config.toml
n_layer = 15
d_model = 96
n_head = 3
n_kv_head = 1
head_dim = 32
d_mlp = 256
vocab_size = 1467
activation = "swiglu"
norm = "rmsnorm"
norm_place = "pre"
norm_eps = 1e-05
positions = "rope"
rope_base = 10000.0
rope_fraction = 1.0
qk_norm = true
attn_scale = 0.177
bias = "none"
tie_embeddings = false
parallel_block = false
init = "normal"
init_std_qkv = 0.056
init_std_o = 0.0
init_std_up = 0.056
init_std_down = 0.0
optimizer = "laprop"
lr = 0.00297
beta1 = 0.9
beta2 = 0.98
weight_decay = 0.084
lr_head = 0.0077
warmup_steps = 515
schedule = "wsd"
decay_fraction = 0.559
decay_shape = "exp"
final_lr_fraction = 0.02
batch_tokens = 16384
seq_len = 256
doc_mask = true
train_tokens = 106500000
steps = 6501
dataset = "wikipedia_en"
Each number is 128 + 32 x the weight over its row's rms, rounded and kept within 0 to 255. Layers, rows and columns count from 0. Numbers have three digits each. The size before them is the row's rms in percent of the matrix's.

# layer 11 MLP gate, 256x96, rms 0.115, rows 171-193, columns 0-95
098:119147134089227106144137118103104164115117153103120079160173102186137121175131097175070104124104092081120080094129168138122083111131091136090116185131115136131155166143088134165041137173178152154069151152135113094102104127107151153117101135117180142108176122147117141144120101153175055142
096:171140120142106134186141142088117089090156096111123141181052161113082108142161122165033132167095083134085145126117077130151115145149150136119158105103084162137133155198118180097114141160115128208140105127123140140164109100130130154163077076188130181128189144133106141137181106146103108121
096:128148144076087156232163107094123137085177127067106134116115164105169082091098147151170107109114166118157120140135154194088142125131183170091201139145152081141163171125122157139158175156150150161120162131119102160141161147147149154124072082150158089144157075172122113132133129161116169157
098:095170125110093109163107076135149131137110140096140172114149137167116090064135123136123122118093145034121158131131106116120163129084145103160116114165161108066121200133075181151135095159156173081072104130222118121142093170143161089130133139111179069115142160181104150143167153123166127135
107:159169061114158063081129146133150116163122125166200126148174128117136074113091170130127143102145127092147193107128096094146175098092174082099119085106094138147147183103130139163121176092160168114102130108150164059156159210122122133114086141147131181096183146104157103100106148107129113122
098:134152131120131134099176153105140134111118136076171122062094168161104115085114195141141091130150103164153116142137118140094146081140114124091106130173097154139177170118140206109128084139139130132151128179129126059156146167151156091126121114029157180098146146134180113154037139141157139182
104:159145137135077184152093118103088158167123129128119116162149186091124157148097132138135099151155146128129198117179092185090152098166133110130135153161078142123133194134156100116122149137185132133110132074167130167087099170183138110164157183132156066147190102110156119161080087104146068076
098:157127106148174108159064086080180131131132099132161107080097133175088087145102084142198130058135118107065121124106092078156089123096158063099148126066133113146128085163123101096099081129149120145178148109150185172161131172107113106138097163098126112117160157105107125166165087140173123139
097:121129145078073047110137111089134159172157068162136079166108100089094099122110111145114169151121155143200170125093103134120068053107150106133144106149102088096122106111107104099152162121132098182166175109107121152129162127138180158114107106098203065135162159136101097131099112086102156141
086:098159107089066174117115154156103142088128147175170184097115104150114125152165136083126058133157117143125127158111114176106173109137115127070066098078139117146166101095177107167138149146105129175132113150159162104151099116058121115161120128105104127087165198104116134198105156067138079088
093:124133088131094119151088102117102147164098115150106149141051170158159108104160096183165136180065171095093084182123085136094096138129139093130165100102086082126162148067105153170144149160208145129081116125109132094136104109054157098109098089084101110122145115140166169169157120127101126150
097:099110061118154054096102111116121156122100169149125122148108130124166098126114114152157113090109158131182144116139069141152189153149205081128175133146104158096131127124167077070156173142093148105126100130172144109124118136090139248181125111157116112100163076145127152140142151127154102079
097:121094160117099069181096152128126045132124167119136158165097131136169122074120123163151122087179117106132129156182098145150141094099147165172214143143135066134108131170075078162161097159189149181133156160124112117082116133108112183107177090131149118128099156158123164179128096097155131117
105:121103092141169087114095143139163170054092092106163131133119192099134082191184086143154058157096109087062097130133092139080183163106164122110184071161084110119107181100136127120144026160104146147173128153091106103126121098110144123137116107135150125107107139139124114126128132125143143153
091:056120120121138143146098107104119127173124142104136159102094138129107141137129145094112133152131128183133188105073085137097097116147143136112093116128114068139098128199140082082168087100099155128134137193149180105172081141108132106176122167076102076147161095122098156081077065116117045167
107:085108080138136175200112145059168077139125125054181110131177113149079095137120113122151089160138150136120122138145115049132139144116118154150172137138127121132203136141126121133112076120094111128153109116166102151160138195145129134100070178108143151130164157177183149182071119159123175157
103:145134074168137170130153092123120181114134146089097153113117120109174112058152150172151152173183112154115105126135077148088175105084104146128107159144074145127137155140248123166127115133114140159130135197166192128139117152119081125130119101155116088088136152181139073139120147065137159111
103:128143136103136128186092155132101089185122130062143122184131125107063128100179124133110143155093116075069083113148169198090119160187170147139100165156054191146103132112087142146130144153147144136145145115135129117173100164138081128125116087111127121090194182146135124143154101133202132151
103:165134107112091142131133149126135154137071167138109106128172149155093177163146129117053128175184127089127104119163172138135120070095225157143145120097103067099112139150155151118152087122152188129097099129148124172133070108091115066083157166142170086115112047121138119097162151130107137104
091:082104102152145060124138185104139079116141181152131163193164124141065132138119108140125112109059180128132104097181125103078085122146132116166131123142121152127104119126116120181184161140150086133150177184152118097079169154109147164105088148154100117075180146148115053172098105098084138131
095:067118130113171122103106239167134135141116146152111115160087106134094119200133133111139142133167189096111180129086081116123105125113122131160156147165080106101071154175117124128161121105127160169162180122162163156182074186132137157116085093130082116110106172152112146177090114119119127079
105:154125096102173161146164164111143145160143177070136160142104111092114104185170096119131194146079118106070106121111160127076067117165098089135064120132125106121100180118153175118107142122112156129156141104181103208147123139169173144124096177095134111158147176079137125142212147155131107115
097:107130083178133092126150056118112126182094130136136090171140131169204156126079127112168136122072079125142172134051105103139069071139131085111118118130155103133097196111128146137087097149106146146184182141145132128066104169112170159110178140133143091183163131090154131123106111093132157149
# layer 11 MLP up, 256x96, rms 0.108, rows 171-193, columns 0-95
100:070128119151142189164099181163100105122095159119090162118128120075176105086165104089162130154106108106112091111180104078118141095085099160128109052173151129060134053142130148093192129165111059119144116103151102119157146126145134122115139204131159133112129145117114192107147109089097115129
088:164143162168100110152189120116111129126101113100112114179105149112107157095148179123042118165083082151113128082113112114092107137139115189086152131036146131161117115106077131127130159092088130163156151113111155144083066089165126121160073089161177127170171122122079110142192114148132097156
092:144143099064142114154126073136107089147115120159130128086139154155086166113120080084105163139196160148102193110161083158104129129168204144122113063121174141200089103079094158146148142102126158137160099119155140140195150140157084187085116135153142103115100120118122091152133182142107169167
099:095156087171156119090111149172091155127086110088135189110115070159130090126091130121131063135087137101118157105160127139117149194184165178126141115097105126148099155165072090093113139148166096114115135112198105171037122095072144118134128112113112104124111146123113144070169149186074126127
101:138147182102134128154157096106144152156140127094107109131136132111094096140121158172100113127035130117121101155149179091098121133131122164136136088135095101091143146159071092084123105086162153082122058176073060112128110083112190133068077078124127133154091125118158081158113071130109183162
095:104134173150096165140114132140149112090074104130191116118140139186079080131117108143133160142130144108142118134135182176082170165112181119114105155122060132132125156113138153092137164142147082140148176055152160128159085112086063158138166125078135130124152034096139122089161121120169092187
100:149088170101077159089106071122113115109092122108177095128108176108094139135123135137103143166115200135145145105147076175161152107195154180156140212156115112136118125106145129124115200104128156152192082131113124121097079093085144112077102100164136126157155180147147112100109141078133063105
102:133186119122119149145113082176094048157139160126089200126070129121136125085132152191101062114109173111144116151184103107142148091065150130159109119136100141159075135137087158198095138141091132087080176121140081127155140120104099080123107111088096109114167129121100122137183137152114182151
097:094101159194108123074108133097105116135146154137148214148100105162093161109085180118140120113144092116130142165126099074125109152166169087110078136153059077152145114135121104082092115130109147109048126139141090126156088109128206087147134142128152144130199158136147124191108151135084086156
096:120097109132117149160142167142086114060179119101166102113104180111092149126152111076117130185148136105132102121158070145146112138169102113128129107122059127118228052136126095152090138088098195141096139115126154144117069134112142148174105107124161172131185191122167116173130112075122101118
095:133113124127181149109131153104068094097096130137173139123188139121126099118077141077110187120183156091146084168110082109113065082097102176110121139120186116072145104132103135133134149141158103137099050111143111111155123142136171062154100131130163212135169121093168135168149112087181103140
099:131145136088138124107168157152143118155177089088101139110101169129157102081116082169047086122149125094115079149128140129114079167075125150097123098146119102150129163131092178089123098124138133085093141153148075096141110059090138124127124109121114081088144188149184134091089112218091101187
095:140150106140131052086051134117155170171152116113161124060152154090132139137156073107083116151142157095185120087149152167185108148126156171186144185109121184138092126118095131105150153162125182130173176122143133133137174169143132112085136143124137117073041103117120116071120133096142126135
103:114093163120075109084181133173160073098129121104147098080101142160157136109152114214115133136174100136113104131087167127133115154118086114091171139090148152173134098087102122193204160147134111111097185071108140106120093113129131078133125089147202102129133132137093117132152047126166157146
090:138151162114152166131140123160171085148098165140133135101111151100142164107094185138172173108091177113129126082148177104115099138121120152227075121071100137112092172147188118088146123098100173152153210089175084127141097094116140114098170150154117121136143114140070188146129139177120095153
102:118136126102141098144152105150104092168132133035164132113178113142105164109142122190102092115167116165085129107132107092123143088135066201164153109066087143158162105093167110120107123126128126089103136089024118181150116155132138158111087166113159175088139163138130137095105090152081119087
106:121126091197131138108122092177096146081140132150166130137156181130108126086119207165129101174171161169129154098135150134122145134073170137124147117130159125103096069108166133130109196200118182117176101174149098074123168060123091137121184144135146101141146163132116131149120100060115099165
101:180181095142149142106173133138202156126095162151077083138128103160134138090128143118151083188135095102052103088081117138075109059086172168141142157160108169108142136147089112129114089155137152133125121156139094118167141081114156117198113112124115196092135105149086122084122111156129194140
107:156116122110114151135054159087168116065140130190156067153063078223115118150099123146095159097096107119113144140118109104153096175121126137100135169120138107092130166057071093186120129113086144142148081138095178120081157105060119131144105136117143100091151123105135147132150149153081154124
102:157120141186131092089086179101179119154138130103115119140099097106087207137103165158099103114164117139173158194098164197130109107086161168129100108134060119073115136118109142153098069128134162114105132103090098147108106126136174164140137091146101142099131133114121122175101032166102175156
095:175146093109079102167136099060139150110177111112110186091109193083180131069124087108107107134067122134097120155172151119115160076177148105087131126085173139122196159089164147100087144151096075106140097121137100073080137121140153129093157167117138127136175075108158118125182148126120128129
105:120073139114151157134114118140131139145120128097136125102088163112145133087087187122179092164140133118131080097173136087099174071106141161059121108142139117182152162157157162106125118157074088079111170118138164154148074072201059089129093138101137178150118197130150176095115138154111104151
102:120148118119106142118103103160185087092047158109192154076160088131068049121130175130101121159159127159124149114124149130128121121080138117171138118078158132210063096158123121106178091164150096136115170152127102111117166129208157084116152105137121113113121160131116125095199101120136102118
# layer 11 MLP down (transposed), 256x96, rms 0.105, rows 171-192, columns 0-95
099:182142159098157156107149190185160137089184146135084135151080156102109103160150132157092154107151122164159097143049115159132087128081187120083125143125096114090096157110140130124091101097134115079121190156105114108089128109122111171076097135133139160160096138129110147127099182119182207073
089:076166156128144151111139104169087120163144099143164154093191088104145187132133151156191102143114102136149075172103124098104174160188120119110118143129160167167124066090078161159174108109122150108116110097147126132121089064119130093101156096099141139104105081123055105120175101125058075151
093:164173147092124088175098153142138180140203136172184133125127120143205068083117158131110117059187058097118117112118169146140148149155121112118139093137136134146120126169131034174134133120125143055168093106085166169128151143120154119083114141127138115161122103126142177157122103113120184121
097:143138159154121153122055062079122082123064113148084167150120130129104162136151102107150104103173114224163105126111121094113078129133095165152138123151125094156140103152157167105107087079159163203147129132096141138114135136102142136109175127198055156137146087119181115153143130112164100180
105:131108138132146096133086162047106130129175132066109105126132093087099156160173091180078133101121068109135143074154128151094167131165161090119117093148136145197160120126150160128160101149111112195059136105150136145186154148105080099169142170085102114084118058108125135156151137087150099106
097:182074132141120181129170124111172149097134162150116131167144111087167100138129138121151138118199163130092078154147086062196125151131167128118127148115196096136125063122145108096094156125121049079143120151125086123126112153117141147092103103156129104178132147090147178128158070172162184080
098:115174093065127128100164128163106167102117132137120153128084056100139102179129075114172098167126122152115118111151058142144108171098150112119144159153167023175119115173129134061133136139133183145135126062079100163130160153089136128130123173150098110098112116115112120161158145138106141045
097:130124145158111107079140134122076086117133175115107147172175162131109120161150212163074108124125186167156147095146149142161129049160122142100112072158117097149123093153155102153150111185184190122108122144122094169144113108157107108089103074076144078158097155101192111120149175114142166134
096:146083114117086158189156181150096154127168167130128187104118126117118085125125122136153124077088127190068171137148117123192145149108100159172107124113152152143135147187101169164152163117136142149108143191126162133079176187142046153121155111107089100131134148119064082133097190127147153114
095:147114143122105166113121094156179099169152160116138150111117086162162101085132116137142137176151082103214142157209147158137160176111123112095097127143179077175095112167158091120179194169080141096177123211138135090144109143153111100104092109148153134129127132153123175143170115144125110184
096:129158123186026128094125092110163120146156116076110124137118114102103046103130133202154108121060082188144127114186154141121158155124124122117176154185104139112116078103106124122111102161136129169141114134073103068194111100093095107152180162138138144135153102102122099120137092105175135131
098:100101103188111093165121116155103124127078148171125159196113128126082164133168140123110145156178078171140151095112137111125103113163144150087126108131148157072198130153115110175108135132049105164099148120101101132114106181153110207094051086112135077148114122166114103132120097116063152087
099:160100205139133080113060105156139122123135147148095132114083137120148152105102128150136117131114076108133095087121124108122214112068148147071160126111112151084059122127115163105135064116138127055183123096125127071143142135098162115134072091143158167129091099183066159150137140126187120093
102:188095143090119097103146077119093122101080149128070138114135131131148129123140144134145131124131144148142159126117157113068141166072101101084126214083116107164121109110132181112077200113147134178189140067164086123137105139171109116168092124142032118184179156132140144102094135145152125155
089:213131103168140128053174133101116129109141165141134078188135114126147116158125101157170108111136100120112072111130132156134107102111129117142115206159163123154182147141116136199140184196158147153128124098132129144143134138069151192071135125107199109112164154130096131171158103116181181122
101:086133100153137124110139108160154177042120110133143121169108130129150110174105147161155137094106082144127121113156162104120095097114119159183120161116119057183134097140091088124119119130125192197150082162112130115168174121148061185120122155150049101119104079146112146158156144055140167163
104:116101132114081149117127086140146094194151128153194146156127098123079142095111153074143111119150143077112169144070106128110081154142106116144146139134126125043122113105114138113155147111163041151079116164167097072121186167142135067129067140150093155144126154085087182144100079133123155093
104:158127143131109094145063122136117189141141121109163140143144121121113111121139113105165046083128215117162128101134100132143147172149094129100122141149175128091129096131200082102050114147112094094127118136101134147070118172119200143136165119149152062197093117139148135147141114082183115069
104:124102100123139144100147066149107172141119121167189091118186153118135128101184129127117164178150181120132151095140120140118125098088089096162169212134161094128112149190172167118189173089135108148131146101197107107117075156137144106143162118117100123084104151132160121112135153106071219123
102:205149083148109085140121104134071095132140116159169247148159127162129104168156114114114097149123115151111190105111101133125126155125121186133096119104150145152123118083106122099095144189152115118165065118122127075116103119105112176125155138134118106089149177102147126040180177166146153131
091:078139099123117129118117168012136080122175131105126128153119120135123131170172111166095128150129166114178144140149147133150118130106113071168130143177129132122172158059114110080103140106133156179138150118134139164125109157143135124157162164114163121129138113127255163101127103183106065136
104:070226132082114118133178123114142120128128116152116136131123171151143115154108109108128115082107154128182133124091144117089131159185131148110170083163123175081133074095180123134143170119188090105201134087107091123117149127080187138119123119122156177154134176132168148145042159073148143121